Weights of a small transformer language model.
Training: a variant of Muon for these matrices, 4746 steps.
Each number is 500 + 40 x the weight over its row's rms, rounded and kept within 0 to 999. Layers, rows and columns count from 0. Numbers have three digits each. The size before them is the row's rms in percent of the matrix's.

# layer 10 MLP up, 384x96, rms 0.167, rows 279-351, columns 0-95
096:494553486508500506526471480458516543567500470449526476508469473384539493496547483444497498568510421560498470527523521498433469460431554512488489451533494542463470528515539520513528577450484517471567516470569511481462444513498532539506580438409493493561550499501512425534571466444497501520
104:472521406509569525569515499505507560482499518543495457527515531495442553491530475486500458543490459475594491492516497540490543498537502492500536432517441566449449481496559508473438451511479457500462471524568513504506404543438550478539495570594493470481502520506479456438523494573476530422
098:494467556473485539504525546504398399551449505524526519492547474528492529485488418479483496558490467488493411541533466441505521440428535485503524482541534552480506491436526525490565488477568486516516547475572548451509510479503515529489454460478417504394482426488466541467459531487476522493
110:488512499462442421527549506507540478470500501538416522500522472534550489547475528525496614529589482441493512508509505421522478491525502506524441540470491491527537542513482493467502523471536507552430469459448541565413476427499502510524500557545569433443561465515494520452517528472486568560
102:510476492558581424473496506484501504464546499496445549480527469509507457507442456536566528526550474518502540469487537459558497499510473506526462521489474510495564556478489453541509464482441498527564520595469488450518530508510575564566428586508480524438512464398517402489482459487533487524
095:518411539524475499532544531547470506467510523510496514453514510501496482467499487522477453446515459579491487506451448480522562511536615560454468437548551483483528468492489490565497436505557462520512522384522511406538489499525484496453498495474530572447528576540480516503520510473582563486
107:512465479485426518467562448504575523520458496455464467558541513453547461449619491444468541525473465485466434528497479489426486534486461557500487453520545524555504524518481512561515532485480554457489505491433548549534513528410549590528543515458549513511512551503526493459526513477426482505
094:535492531490483610470527479570533528539449518495482522510492442445454579546517517442539465457517471542505502377479480528489505488481543430545526515462479503497525485564581474586427524447441441492454437547459510484525468486466536518503531546507454520478543504541513515518461527495530445512
098:495574545502591420555440541464479509478513452470569522585425514496488472497456485506498575503506444425482466508481511464537499460591505517562464471448454525497470516490465528515481546503494532448465482524547534547556507527518451419496535476409492501518531527487474527524527561502577499494
098:494474530487529470493482491515498462462542453501545500555523431455503481574630475555481490570508500428544449479420497509528497444558573483491499529400514463460446467473502531490446524498433464521493523501449525471532475540474412546505477492508460537497522515461511525532431582475509497469
094:550446502471508500517531520417492472469477524518448459492489572460433464445476510517505465490550481479519503482513505479468520515448483448505505528484500517516537482499454518429447526533494518502492556451409513509441468544470433526521503465602372581554500516501450489491404483417516476478
099:495520533494555556566489496519521467535492450538489518535494457505452567506508494495453554473555486483540444505480529545488574481557511446555554585532519539503467500506460463535486462567512526458484551485477547539541461540406516510525552520507458438461421515481498457435528525484463580597
099:464550517532500494522524501505485460588467488497466491447495515439527569461432445483555524399522489489510476510560517445442447444550549434546489522530446537492474469476431532463527478509435520516473540532486485494599491433428515461517544459518560458465450549518526523457465482478491444495
109:432453498455558496500471505435545570433511509531484470479489605519490470551485498544426422547528519482539531535468462495526462487480469466534482516487478509499549506476567516461485464472560534550431461566498490522492474602527471588448543487497485551522489473586476474497517555499459554519
101:500504497534496431575543454588485518536434521513531511439587504522469476507518539547461472523566467459518459436468441498514494503548490508503508504470434424385466480512482486455460462460520426542544550432470530520515489444486550493449485467491559489491528487521526551457560551518479509456
104:505545393549484487453491466485512558544424549510500496512564529479481520487492559555495571542495553470512476466525501522530557536535490509450478538530563558477509592458540543520520439510528509444505481500485390427456492492476514518490509502545486482439542497412466540492522569544558515512
093:433569569479477477476459507580584530502489542453544471501536474524566469486513480416515557430473451499484530479516523498551487478419519516528533499550544597464553518455528522512581513497491515500522480426559502493467513503462499478581501505465492472406487504498477477549451484533500564543
106:446503530439507532463505505516440460516425510515509534507519456460546490565466436509511508455515487472463532517494466563466508552569490509496477446538449465455501484443419497485425477492522494437481488489532574475504495404519526511546548579429558559453541477440519540451488578510520548465
088:466428585441495529457504459488551501507545506441506488512556500506489451531452557493562502389483496523519522415495492462525490519500598450579480424439578553493579477461499501499475494443507475477500474501568472475481559582506500541534513544468504518495468472469537542527520492484495477535
093:464482529478497535467492466457538578574530533523507518456471515526536479541488422532557562512501509538471428535506543525488474572418554575478439515454538421521519530496463520517439529481542584445469501519460532543504507500553526474474449439472434474522483557479526441514451561474485492540
096:512526450436553508554500601469475523529435454528459484507477453547504464552464466489520477556481473559459486519514541448468534539525536541455483491518407441546512560438469485499520493601506442538529494509514502487480402495439418516499522483464497532495523494483569531468455560539524464520
102:476515495455514452569561388537566564476467470518504546458522557453510551488538535555416543485492466544527485483503420459585532533466434557490594504477469515520513481512519516447515445514466459442503493514514549532510497521520488468566478502503490462511437556524534507568533517494530524449
097:527509509420440518507500455461472564441486488496502452469493444439502478486538438397551550535566416503455435498499523496451444518553532526478547483553598503504542466550474500467502470500526526555495487504484506520434484496522493422451422472591554472486495494467526524478513526494476547480
100:581572560504523480483544443495535541553521456491493503458458510512493527455502506459530580500446461524492541643467506479563462438486525472500476539452463527541545505522593461514539512565538477493562488451528481448490501465467492504502509465499442492489541457508560482539437565462508453533
104:483440493531545499522499462492500460547468491510463596540524521452453542493572515484485556534445460429482494444408507457543494488500501483527520481521558502450513489494459531465536483564459524494535542491397541566588512579527469514515552489410547527503501573486509485508528459488546481557
100:498509500508415493464462471508490533488523504426488460396455567499479500566425615499493507524464524524503450432429497455497486569480514526554504529445534438472494485513521399503508483519512540518533438463483489505448528554463495484494532495505566506453566537528517507531504454458451576509
105:442569512496479485518492534497558562477549564425538441534462512468512518564527530470483504436560471510502488488568537469487542550509447495471493544509471443515503506478480512601586480502457406544405484418503503548484513517489544483462527501495553529500487513507537539505526594540511550484
109:523530503506507515503590513434590533441497569502499454521506501458483472518483500417544480443525437503428509490544459526512448473452577496531457525485542468574474445496566501534553529486505500525523473487569499536539487403492520536513476421563449566594492456509487495488521513510474507526
107:485462458554489436528518504572497557531455496461462504483504591556522465516485514540614488529478502478552423580538491482449510545535475493499551515525497528505540515464569485465509554480545544476523516564506473503410540469523523507450498545443528465441538533474474477439462517455525512590
094:518463540536403489501440455510454529489526518512428547538504451507495519532523487563401437513521525502559476555466463436451479498506470523486490406537523508509491550453386522466493487483480482498548512521420486438522532534456591481489433532468498439489505567525513464512495478496488549520
102:431425539544501444563511488442519461460428463537518566516504534441442571477552509537572485499549487512473510523494427490546475451428449422498447488593562493518497510566485540516439474480471545541482502563473481469478550455542462488499460515508521479444488452461528507506470486543494514520
099:473546457507501541514563548431529542483419512457471464485510546565492504543466470463572545487537537479516616473560471483540562448574551496518480519500465499549551476520498478500484470495431515567478492558529472479536482511496452472399493506520398490515473435476479493517491460531495450467
093:487467525524498533425510466535496504510446482572463441468478561508448539536471463543523498455465431566517457554494511438544545517453492518477553473458509492507535452528525490473514431543454576515513523557544426524583500438495553450450533535460431540472480499484481427453425491469505489461
100:537520541496429454533518469559435538567560465450426560544525460514504511489550482509482483507526543597467481432510499391500507457528520538437525400489550456470520558515517461461540520479489540464547514496516483486504427476487479483483437501475437551518461443505473498547542478461517540509
094:498538533436457456484544527483541519487489501553488421485536543519511411494554477595477485487547443494470506590527511513458553564467499527470494525500419552548512498434524516511507454449463578537549493510580518550536526543472497501545592526543505583497498490465520473522479478524472443505
101:486502582495466462453515487471435515478478510547488516501487483476464454492407574474497482473501470529514490501500484472486449576481519469507515475429563559438539596519499582526561491476530507525499489503460476465461555461402433514423463475427471488507472465407502456456539458507489473506
099:558540554466469532531487488517547517437379491480563472504496492478497533519491560498459537442476493529489490524447507527428488508562500573511474456449460490479478532474442575412529480502445468448485488472525509477469564484523496456510488479493535432494426404482591540470492551514495462530
099:506534436471523433456468570460593546492535457514492435478485462511469560471471556573555514516518421482503507539500522491498462513537433517531512501536502546535468496527501496520596512522515526530521480432494454492449458496431522521433481550501503451425537481460619478476471487551522462476
109:474464476524497533438496452487436566495538447423539485472509541520439526528523531563429539392517517584529511482546478488491486462517468514482562508493433522460464514483466539518495456477519408589470492429591502443557464532532475543514501499522490555509516510552499496480430484490490491467
087:536495624490466568530535499556453511547476496540521502485567460499547452527544450513526576479521507476535474513501477542457502566518530469526408503532485491482498474479481563441565515501537430557524521447488519499468553447554551490499490462561506544544486517528557482507395466539477461540
097:469542504477542506522481532561438497414459497539458488456486600492412492527526571531498492420511498525499440483464514591551543550517505467521528541435492517554558505457501517504500486502483561555530532470519535543503514432584549456451519492496552475453525482562480505532565510469523464451
102:496513510512520491515542478521486388488494573538468474522502485498472484613510535467477499475505446488566471523504425494499561516435490503515549455504465537512540480450470501526473546541439584493484500546404504526468488488480461571530482456418494496416499554517463529501555585524562531492
103:516465512560447503473502533529515550476488564589496513569553450464526484523479464541490443534467426514578454504484501455443453448494502465569533492496529610523482484514492430537503458513420494561471499542449520499502477559444521593510468517506455546515478528527459533562463470482538481482
093:476540458529511466537497538436458523573454456498536474521488527490400462586488510526465468429547508523471496482471471528476530528477532464466490486524490486437554481447447493531512544432513502463569447522422469507622474516537502531423441558486461519489480507485504457552454459554485467467
103:467578441534562536492570468503520491506564514464491498475554554511480478532461501523540471474496435487482463590572489414459528504545468477499454502533553494478526507556474502455499496492474577467507516486518506520519485490477475589500434458458553424495523470482452444567578474411523495551
101:480452473526451506465493501392494507553540594479470492513450486525528460474540610543518539449531471497506484560469488526454506494548445542422382459510519533565501549470517467460488455500511470520542482537484449500531531532510473542478558440464462492449452489524511478461464468475475514573
103:467484422487478495509589531510549489451435504473453565503554474522467453470515461470523510475498448436474462588528398556470487538497516478486549506466500426560601512561484440516488497481488550590488517414540519499486491476480525488507492453463550520521553501469431513512465489480463487510
097:538481569499513493481515530522442485537478434513530515505395497516468516499518485538557513479474512561417525457485601501461495513497501558498431470474491524536562471522441499457560428434484501460484456526499514512481569514480551468483497445496496612478491507498469494549447595546494499574
089:472485499456513592523553437527475449465531482455480565544490528473417510478497536444472495504607499554526493538516457448553548490496485501487509467491561476568530529477548484486560508530538557554531552481528498494537438613539479502538461447507492520474539502549472470522473539501478455592
100:495499545446559492494453528497529553534521559506527491456419547460575462516500516492498537406450543468499412491487436542525508465511470561482566484494533523515505540471543482460526457488501515463493456451465560425531516513595523482459464457442507503488499480558619506508542498531449505531
106:477444505570479495550449491550435474489505473512531502525550520541458533491476467464521493577453497467527440475493447520542505540547502573490457479562544460454541529450502450479435494554517480480482521507529594438471448539553531565554450513379445531526526481509463480472478551505498505550
088:506507532523430488465523455525547485450532505536441466546538577572515526453466573506551509552485501504483458544526541526481497597518540537417461474484527574406481508547474453494528494484532498481548536484453496484417459485517500432487494518425548510446547496502498472554506583460517492456
102:480499527495469573466522510514459487598516377460549521500466463466485508565481547545471507501483516452442467468518505529548500544551504509531498556488484414471493510432502561474522505395465529485439527553537482505556514442508462523454578464558532513495539549522550488456513531462501441487
109:439472483509474538517449463563563570497515486556522471448446473534484469508469519472477523528469513443530489522529424500523542535512456563532556502470451447389492500508515571461496521429532532433538442452526444471508499554481523507529453535483453420482529550554512505550535518489411495476
103:490497469525438405505524437462495516502477463563595492528513502507483455571473577453504470558471496466425443521512507503448543469594518508514561517537560483498456512539527403510524470504565549525512513481461499504452553506512466540484542492476528556456533477475575527514477554436529490547
104:402474468526504467572597466551442568471547481539498516499525430524504476448506469423486484501522536513469538524520514535520511488552439459476584482516516523504474481506543467517536439525555484467467486423486542435493464541470568460532477561540510444480479518532485544483496591508541481433
101:518502580499498538507494523515446520486461515564478484555437481453462487478492527528502485459547523511553556495511420387495542467486493464502488496512537503560480494538478504468475576457493530439514480506522550502438480418468502543425430580526538506505518382512491488528508442410533479520
109:525506562460537501571461521570493538538549544475459534534516515563511441496500486601484527475469471474507492485485470481525566544466491569529544558538479463455514553471368431523512479564522480516511517531511490559466478497461460542488534475471405500448515483541512497526468465533496563432
101:515500569482509566521508469572523535618418480550526529474525435634551466456501526466463545501488499484466396493575456535512506530508505527428484481424485500497545551481508496515531497508522555423527459476489462462495491489484524429479518517519506453456530512480515529498487474533479505451
102:576555543457537509528483428526466542564522439575503479492507414506493466514510496520505493546505488573485541534460556492470489510534551489492489464544511491542520519497429487455478455542463452476533411477517564501457496506574553513503515493516499579520449518433555529485462529438585578473
107:508533417495506486532551511482540512462494463410519441453546521543435496501498512459553471466512463549563465561482484506480491468520586510555509567473480527454569534509505516519485575473500500500513559528476504461481443526457503475478496514564522451529543567409518441560487409525548565501
104:479487473555459422453491505438530526541473526463493524518584537595578506510530518593553464461500528538505518545544551510510489524555546450561428512513515525449486537453556477463468528514468523512499479493475509554501498559568517495461430433473465479394480513499526495534433499510539513522
095:478506578492484504619461472462501550529487574523501450500524560505476508485491526471428488528491465522525489487394475497467487504463464539523465485451462546476455503485546576560509492503465454547520545518558560488517495512571509526463514470375501484526466540508584492558468540494480489434
099:431517507474507511453485497601494436511525524503503469506495492448415455459454465384490550471556516469476435496525491505505556510547488467569515473461569494508501491481482432493534469506503496500438477486505495466576474395501558575518531479508487514483529553515425493576501501420523460504
101:463454510519552439490465538574553593440468544543485487524469443554540511405489507476467510475527515531486488525527484523468473459449544535533523480551461539537498541539496539465504459509474425447461546511510607542522542482519509474485613516469502548541543461579477484498475516522468451511
093:557505552503564507525480480554526534524484454575465497475479481563517542460448407545490444528517497475458537424510480536520501474581500560480498460517452453499494522447539586552524404500482430503503459474501464511523506437481468461464473468483513477520493460530588590476506512539452525456
103:452493508521447430551517486568509508482537481491495570597535509496488503541541578591478487508443496526476496477435488497464458517548472506534531467549503474476526524413421550452480444551581548537477517485438507503543465485462485541584528468478480504477498478424493528572507496455531457482
108:485477534511465456543542466550499507433543534453465499533490540458439463509539506609486494568521447493483477544590450459473530556492493432490454443492511538413522554490520513543523498505467585537495493531427472525483547537488463522439534440500532522525487478506430450554533482489523484576
107:465496467533458502514547496489487509527465459476484538493407542512384532519465554552526569572443497458431588467533505430474468522449503440547519496434471496505460460460521509507537470452437453518427493503515449531447510533433442461488513472488548554509541562473486487524497515497485459533
096:503510447512501457513498466487493568533449519446560489505473454504493488533507557427491541526533470464555519474582488493436458461472568478498538520428514513551471469521566438445538502462518507443470564491548489471504454444556417571539535527470470503471515508507453463562439519414475564526
109:549495490487511453553504478399557492565464520482522411440411518500512470489501527549500479442483552479506529492505447528488514589529498501512466461489459448491516572489484505530555522474554430513478522550501526387471444468506456531465434497522498498451580451509464494494450444479555487476
100:491501486579501424549474423558528566428528500534427506516427452438459532461507497423472512517438541500446618505484448552480541500472512531495563527509503531508471538468487551524510528495555490561468486505534515498473445470468526463477496505524472515533518443575480547458454498508454476561
097:498490478461586517547479482595473535497412507508477515506527461403471414526517434535518470484476474513424436479492483510497479515550443435497543463543533509481429542528465532537568469543528500527465585529481535566490464412494507486531505538499481569517487519524486506556483551450472504519
# layer 10 MLP down (transposed), 384x96, rms 0.153, rows 279-350, columns 0-95
095:534475533564534450513524543552505481502508483534488545500469422550510501505475438524502490394480540466490470482466534507542502485478546483548563492510572437530490499451491452481538602532596495559523521488459524480462515461467532502387498547538459513535535472453464586503497505462502560548
105:523537571520378503539492492515504460485491514502537507449564500480505472492432524525519555518518527512515562559449519498564432624453425504437493496494602451479474461513465485509534534551528501530482527492511496526513507515567551512473528441447505498449536493477545526521494509420496569531
088:527519478515473406436538527520588589484498475507510514534461468473481440483431497549477505428517512493478471480529483509506513534561479505507523561490578420492512538517459482504486538534564453439466478522470503562491516530455444470493520474463514506533575523520528514586540419530495392469
103:459505537395442459569458442462424467533506534555491499443471550524508513516458505500510576538522484521535496514564463500525459489502537452464422513406487461491509542473463478459478528465512504527414504475523526504567525528525497577524459511529551432472523532459528496412513463461478462554
094:518543521460476522544414472454416489471488463498539477523490469476477592510536500450540481477451506479504481554510494588537490456478521499380488529572494512547519424464454517490412509569571512496464500419505511514559504502467461425485501532562531466521506516538464520513550528527499496452
103:491443398453515428563458520507450511497475540514535553528528536528527474542454520465474542450482534523493562499498507576550425487456547546427486513417485503496506488553518567479542437584509499446479532527468544501538541513483518557495486555560514461508514451486451474500443499490477419464
113:499537512507459501497503518545539480464469607539430557567548498413470516457539478555476498545502441496464445514502523453440515462487441486448463507497508479451527444474494461447524516453512542427425516481531535514454524502440468485512449488535553546539511504587517503542473550555423446499
106:471485488455540467489483503465554506463476456486455559520489480465505475470465496505490586534515487469572443472462492479457480493508459466447451557525511467510523516435421543428487510536495531567477580484512456395499479487579457540462510442526478450460505610443518504525544550459467473539
114:541486418465597540463456472476454497521459505505451522512459469576533449513514525463450459519430472526533478460531472442560548584512511484442474549492541531483575503491501490456594453522430488533473499501457483490477542461563472516525565462490512538522547447493531480513517458478559527429
096:539531516510589474507417483575506449492489548475475482419476504528508521505490425583582515501535464460528541430530451506516447484514508452538587545515480449613506511516520512486456485527439507448530437513510508476498456520491515490489537560515501487491523489429477425481447504547467437487
096:532451458480439476528484501499486530512556585497518381533499580567496532494447525524447490455533515481509475443566475504519466524578517521503488522412516528539480513511564545488502518469510548478509463489411478505516474428533482525576530534489504535563543530568481525434443501486453556504
107:430477461546465512511473504504581485510502514502535560527494499520549490369538442502520451421487447494475483528489460453552522464505481475508478521501595462471465443507443492473516596510472481530487524521372539475484523520539442507481454500480521529507451470538453427527498541523460453510
091:532515534430490485518519554453512509472539446492501519476506539523424473458495463471446500499484561601498506487547521524495499564488498494529522518537516476483506499516534509571479578501570493484488452530549531484410457617489490573458404436501484545466511479549528456427456541552491543491
115:487483485454418538493470494437491515473458442466462474484534569534478488426436491454481447532447524497516534509483590496526451448457459523510465417486442440559485463457495510421517456533553586524488484531482493536499542587469453522451557483533504502565496529568515504463489529468488522538
098:559466495448550471545507589471491509482446585464497570518476470464531478497507494484522509430547524511513531531479509475490510549491449478477519505466503561489480500517643481432517540494468492507469531565495467514492570532517448535466467560475469527525488568507516491463565581536561405489
103:526485540532531505530444492484522452499471520491544537451460443425441515466472454521477520497506546455561490473494515487470550512386501518540484459502489432534471549464511499540509552548445398596520501550502470555503469487457503455565487520488486401534533522517419555449473507486522483453
096:541446426472500489532431518511556505457472502496513548529485426512521476523419564545504518517478585505501472509515531472469484475496515483443394508449517415453524480528473490510470437509569450520472567517479488526591561466492474514470515441504470498487587546505482545430499551447550503507
109:515454483509434476581523487463437472476607468501503486495488519489553508460455539529532572496464487459479502508435513495557498427479500529492469508440600549568451529576552523536556526505539495481474499482533483561457474540420496462467536431493442452513460508528453506445474488552488474459
100:523431525504489489576509459555531449525517458432483457560472476555517447515504511496492449572483487451454515606495446546497508495462492575459484447571484607480588501468536499483549487481535453545493524517480450549549523540517503525467509509498514471446559554470468505524473521492553480428
091:535463468478505531517476543395504488489461544487505492531540516541496503569473484553481563501519550489535477483472561535488474515532512580501418496526567506465501517542457478606489452444462589528536450469519556511505472458519518523520455442573476470483494570565449460561474544479478513560
097:469461508533442572478468532547521430481546469423491437466542553503490543453449525489545453505483598472556502475502520569543470515535577525512453488563477482446545406453506537536484483429489515488502487483526420463522546470512539494452519561502477560470478507459491496500472437523494538559
109:446495470492519579529507506523536432497487540510447534424525565479522543443495500561467520505535427535526499482524519478533575522575488472505520537561441536531409542516567495486474570486445444476492449549452565470469525526520432555485498512530529447544438464568451480495529538513483506523
102:559585510446453512481486471526498448472511537492477474496500529503542434517515477538465493506545486467467488495507470556505494461519474460493480526508589516555444545528466484445386454500490553506459448457551452428522553538529437579483500455569463495553455503448446494498480446431471517564
101:516542484488521503514436540481461480435508529458525471486562518485481506517533587527415444466478448447489512445500500494513509507494413523454451478487415518484421434465403478527477491547547439458537470476540464497511443556477557456505585576494551489462547454477476476511480485522480461482
104:498567504461508514512499538485556479453531543473481498520506460557496559522464449489472538454438515543584525517520548475460527490538511482480444497515429534531529575468563471522458508515570470484456468534497549503457455442433587458556511509491461468462550454567487468550436426472515567455
093:521462476513439568432515504521432542529413536488516479488545521559559522492458517541427468475508505582457517480441570424494543538467529429474510489488523478496439422511457497523466534549509514448468508430460486478513452469491481509480581505482524530529506451511475489482481481535428575576
115:509526421532503539458521494537451513425434553554459524476487447535529551497543524457545512491507520508541483477548533494449506480511487489483544563464611510474582517494442511568427533528494451486502485535485595466512557490467402439499543510472426489469511549427515506522532498497478518504
101:530535528498490487510433495500510427520463475481497452459512484574495495478610505512471557537539495509416430522451529485499533466528450472473523540483490420454517533522541524487462443542441439430472533543511492522496446505493483594537515525572530445457442505513502468547546546491593534479
098:557512555515503442490450535452498512439539509456526445555506501475565459512533463539397514514482537483483489526461534551504465474539511456568515480468539459459477479544477500519591508429515494531458512450545510606475546516585550494442503407494466477438494459480480511537509466476505565501
090:456488494368459545462527519489502537505556490405476561483507439518501565568504512468533490491536521543485477531505486470560516532469452533540462494535582499518542526398475513498550455457532536499505583514473479468538466443407518512527552571521492472529523471498453515496529446510488537517
098:522458506439507570540471477511510494454527550508452536495514537430535451505517503515545505498453503539554551541531502517491502543493545591501540452455535440495467527460491430534530478457520462549573519471515504494484491567393528501456485468497398535498460514492545500522594546572433485536
099:549490533493510546467425520578478491583481429497477460603560469437500483455497499518535534521493531499495498570469488448543509534587480497579511526484531503545433552483513506489494473414543526458519400526511493460452531479453449493547497471465493559494500522542441460500434482505479540483
087:494446528447511476417525543444652463523557503527472531472521470476482544495476468546544478548541471469500518500513574521474563547539503503513512487486457426494523518481426530488494520443531523510465466533466515486471488514525472483508537563473459524512476511548485424497418449550556595470
102:466492469493488476564519522461517455507480543459438494578473495572504519441477501519564512534566559490512457456527554486466487577446499477512582522474455389467484517505482570551466497532535544526563543543515548545489442457457553510529514496511481504508476493550424573527548529507528558469
087:512498571453485510429534504526501420571524472560493436438619501471495474482516458518421532522465450541492572500537401512511495510473510506504531488492456421474547568459495473505473518454495563466557481485461586501508401512491477474502510569482491507510502486485492507478561502492553521477
102:558465517473439401507470496488477514480466484551518463522556456506446472477459457508494429490496500541517496485514489539439464483491558446507560547555400527482474488526508475513444521557520491449542543449478537553478550509419472471437482433565541477468419544448481521439504489538497445462
099:413495432536559490446509558518430532516524489496526473517493525503553488500494499454458456412519514467465546484525537479463576513465476498463543473482473459510541505490524478459535481553444560511527491550454521513519470573530455521587461512482433469511400452426490423496562498453545471476
085:549562558478514590495449554482491454517572547520537523540468539536520513487492545504519523519537550429495449496521499548535498514505534471454552439552500536489546459433495455471476431536497546499543563495565563478511459482570529536520423454459525563463500557471427530447542455481479492509
124:490505395498562474522429540468559571544492463523480529535488487487552488516530502516546492487502459484449484530518513535586504493538478479433504490470543500549487482501526502539458518421571492535497486492484501553504484465483413566521514505482469519475419511514394418583518532581544542484
093:560530419536556513516531498507507524504466517465556471553499524465517487506496511512497553408482455461560560453475512462475527454530451526532512476486525550491515432521566499499473431422469494423532530523491490445464516518538530476494507561459459476468514497520418579494631448530494525455
094:586531441562486528527483494490492489537461466432517524559471427573583482420496509454495497537407511466552540514542524506491462440529496503511468481489475511501482463541507479517414456532544432513456458496518486420534527593476511534571497452520493493542499476476450551504506507539519430544
100:502491534507437560528509452520467514475566531461431534547544420500514506517543549481452505461562461512472531538445497584443497527523492568496539447469554539521467499553554531496471532484600506531538487551529452497524456461472452450506483510426529488533529444549471518484457509559499481404
114:484482439581462532507458566485513473509443537493509515510544452556467597468511536508473489496488561485498533487522525546506429624541409497568482427470520561511499475543502465516493508548483580470451456457541586514536471454468544468544540464532484509525527518560506489493545516522502499483
093:510478465570554456605527467536536474516543560533440444484509412490493517523497488453566533438512526442523475467449539527538441579473514460513510473468523512555530502555500555503453444505554425524486516533477526510431490499517559492555515517523506442505446466504450470469450547425473472511
114:502520474497484455548479455498524466494478482491502484500483478507525470472484504487445586554496563584540502481472438541541521492536533540495564467550427517520497464456420505548610401500517487515493495556507581462474534437568458480536500489520479488502510457563601501483492521542514521578
093:514514523434459538501499534523500454552639488496503473509523492460499522543465422497555536593498517535533482521491449546464494538515476464471475509455488443464526437437564564434457524493423489475480482543495484565478532480537452506458555521468454477527545501452457557451497549568499482477
102:533548551451492566495475548454430482601538490535566546498490554481504538553536515500478422502397545460467585556449461483525558473449526416482451513449425527538453510491497489542450469475477501505478521554555528460485504479475502477443512592494499509500484503477510537487523486459487499508
096:455547517507462568570508494545527417491474582542562541503589498520476429537483539565539524499538483463467446573520515542513530457506456412503456526472463467479445438478489518509466502486460485428502524494415483498521458531513517512477499509522571504545491433478475536480522408551516525492
093:543519469506463524477517444506591510489514536531489528507467468537557401439535478519448512434487548507468587470540480520444491456490419556473529513567501501514430528394477579467468466531531531550513497430455519486487530527488497516497471497483506533552567521535462460463553512544436490487
106:501533490494500506552468432555507494433561497465516494431556516466508478452461471568485536473503398535487502426523514495460477433549514542534500471484529521537564395550506517448492564495482457469436533559485485501533513498429473463499559513541488418460513552460502461488416500467543522509
093:503526481454521503476509506417556572490513551470534570436470515454515458441528516508498501467533543497452534468457598486470463462449456401494546489472478489542457494483531589504520496444508568536468481484478451509531545460439463444456538530560512464470506577465504452525469423512518486475
088:566537530443477569581537542531581449473543502509499446466531526471441438500489501475450535511477518496488461564487455505452495487482567475417519487531499546418432444543480546537516522494554438560427537492492540469536493527536513471519541526530420585503485496516507492519513509533517477430
101:480518522530533507567543508444600431476431441538546503483417482492461548506488482504538489484520478484455460501476507541482536514419509476490474491611482530475524484494554621442517502535476529469465476540439478499474460604512520552528558528536544518492543462511487493514469486516513569477
094:532567526517449440476540508484487460536461453479459490523542519433516481523526452439533410489563453539535505498451585534487492481477485470486421442606505507554545478489476474506540557516491468572468599558500494546474476529464470424464543520527534530551493456482451474485483510494489509544
106:542535518518546480577472520532437469552544493515542503508526547526514557573576567508508452511535482483524402529536479492457569486458466468467467487521545501487544479559509469478418504465588525487538491454481459536506465466517633489508534456529494524463443493496593505503514541514513510477
106:570480533519484487539446519496538475502477434525415520476494505412516499506443511508496466460426470421470558521484464474529515544490473484488505590454554578428555419551482510497436513501459458542533530502525566421488495462502460499518591482543488531468537491555529507445512457488492519474
111:485535491508544502540470508520500427550546510507488497453543485587516535529526502468511528558484544531542486522557420560492581602482461470499548523486489463484557500433512532495460497541507441518441589523487504510539541556519535495431414537559458490517533423528548542514485446467503538491
112:540495459478512473523504514499448519496481571484510508507401464475541518523481493451561495468520477517542507510547540452556530544555464474521515532482493516453487570551515523575508523558457568444481522563461559495521553480541542444541448461565469462560536499404512487462516490619523467517
089:481511456549542447478502526496511488384543489446479445524481473443408528528499453483488412534483508459515529490443478494474487432427564503543529536507494520519477426503491502532488528525496433563522494466511478486487501481484528538580477524431532533574476519553518481423506487454488393534
104:511548479535541510524456526516532433516579527555498438483565465442482506533555529492520488524503522425491562543560475543556577509498468489473468559461462526536435486547537482439521477532501519505523436550555500470482470586553480526491552465481484463464415518509461574446447550504474497545
099:463501506519531508510467419509422445501531553497525544524503458523484540535487493502506523482489465513445480458530551503511571530457474482512478518471456464552539552516447447516506470585482487471525433416516536563570483459533462564568479487481560490508479476438423565442476549519431556559
108:443458480544488513534588500550506468468493491522523508426549516544509522550486487556502483492481619467532501521579584487552478439462499529550449553506512512436476506487454508481470560521491493516570470496498551526486480496529404458436520497500501505437455584535546552570465498493477526476
093:465466448451522557529436480436520487451587480498523530519485570482497501380488540486458535566444520524481562540448523465493484486499537509524568533493472572500515505518465501522484578532452523524495577492478571506454517496449472447490435440522454492549532472539540519499501572513432485515
091:533540455499490454500447476449481526498532523544521515512522534549572476470575485604519470613525511544491509528478546441531445535499482508518496490473486477502560542506541562444465498486496538522550546517477531546456482538469543436490496507538485432469488417511622515500506481597485517515
096:490453481465497508482493464479516466493464464478514500470469511497445523480491494552464456554478498460509558498556482526576555475502534464571524497472456568483519490490421495502451489596491495530562512490501465539518577531456482486542573542482597537456552567591541533444474471517407557509
081:526465514498459465454504472499493440466482506475457491530501498439457375526516463512492486476494452440587489540549439479497524549411496539543525504490535466477521487475554453549555521539558549482608539486514445511454504502500491530514476527610556513496524489564460429516467491477534521469
086:513436474497451508553491522484468515434496564435572576553447489554477570445474505456501502512523472515588458468559451497491411452470497486505527514458460560497533516482516436459484547500559497514542522488467501487470481465524417503612572489567506487490446464447473529502517532480482501497
111:516561530480437493513483526510476536463545532442555470478456503439497440432488520563512512553491469525489567523662478496495564518521492472487513477482465575525466592465481507519481487533519549525426549500484431441485519491488554521498520450472516560553457495477479529491439544484533524529
105:492472467500502475568507494513484490504495401501568467418480510529474528462533578498507589581473573473433549462534460491486445445450462468492455544468485512537428454519473529470515507448480451512421502485531479437464490495524531489591555478449481549523537551460455532552518486497517519478
096:500512521447458462604487540486486443496527502524474531434554546512506539499485434544499494466514536451521440449453505527495544525507495431478436491523547491554500464576456538538444408473485555531522491462563499541514518561511498499443472447501517447533532543510507490390532486512559567545
108:453486476484501568541607444491503474499431481461594445455481476551458472472454430590552537506573561496523523501533544464531533547513529468501456473459459484547559487488484561536433560493470479559493471492441542455513484550489458481466464506457510463458525472530527529537489434515496498495
104:547445534523518536473495631453471490475522515513586469495497501511404529462538532533416510534482499550529484502611502524466509479483521472480505535506470505454528511574513522608482480543481482469469540542503562458496571521439476481497494484483536524490585540566556518471461493497464503488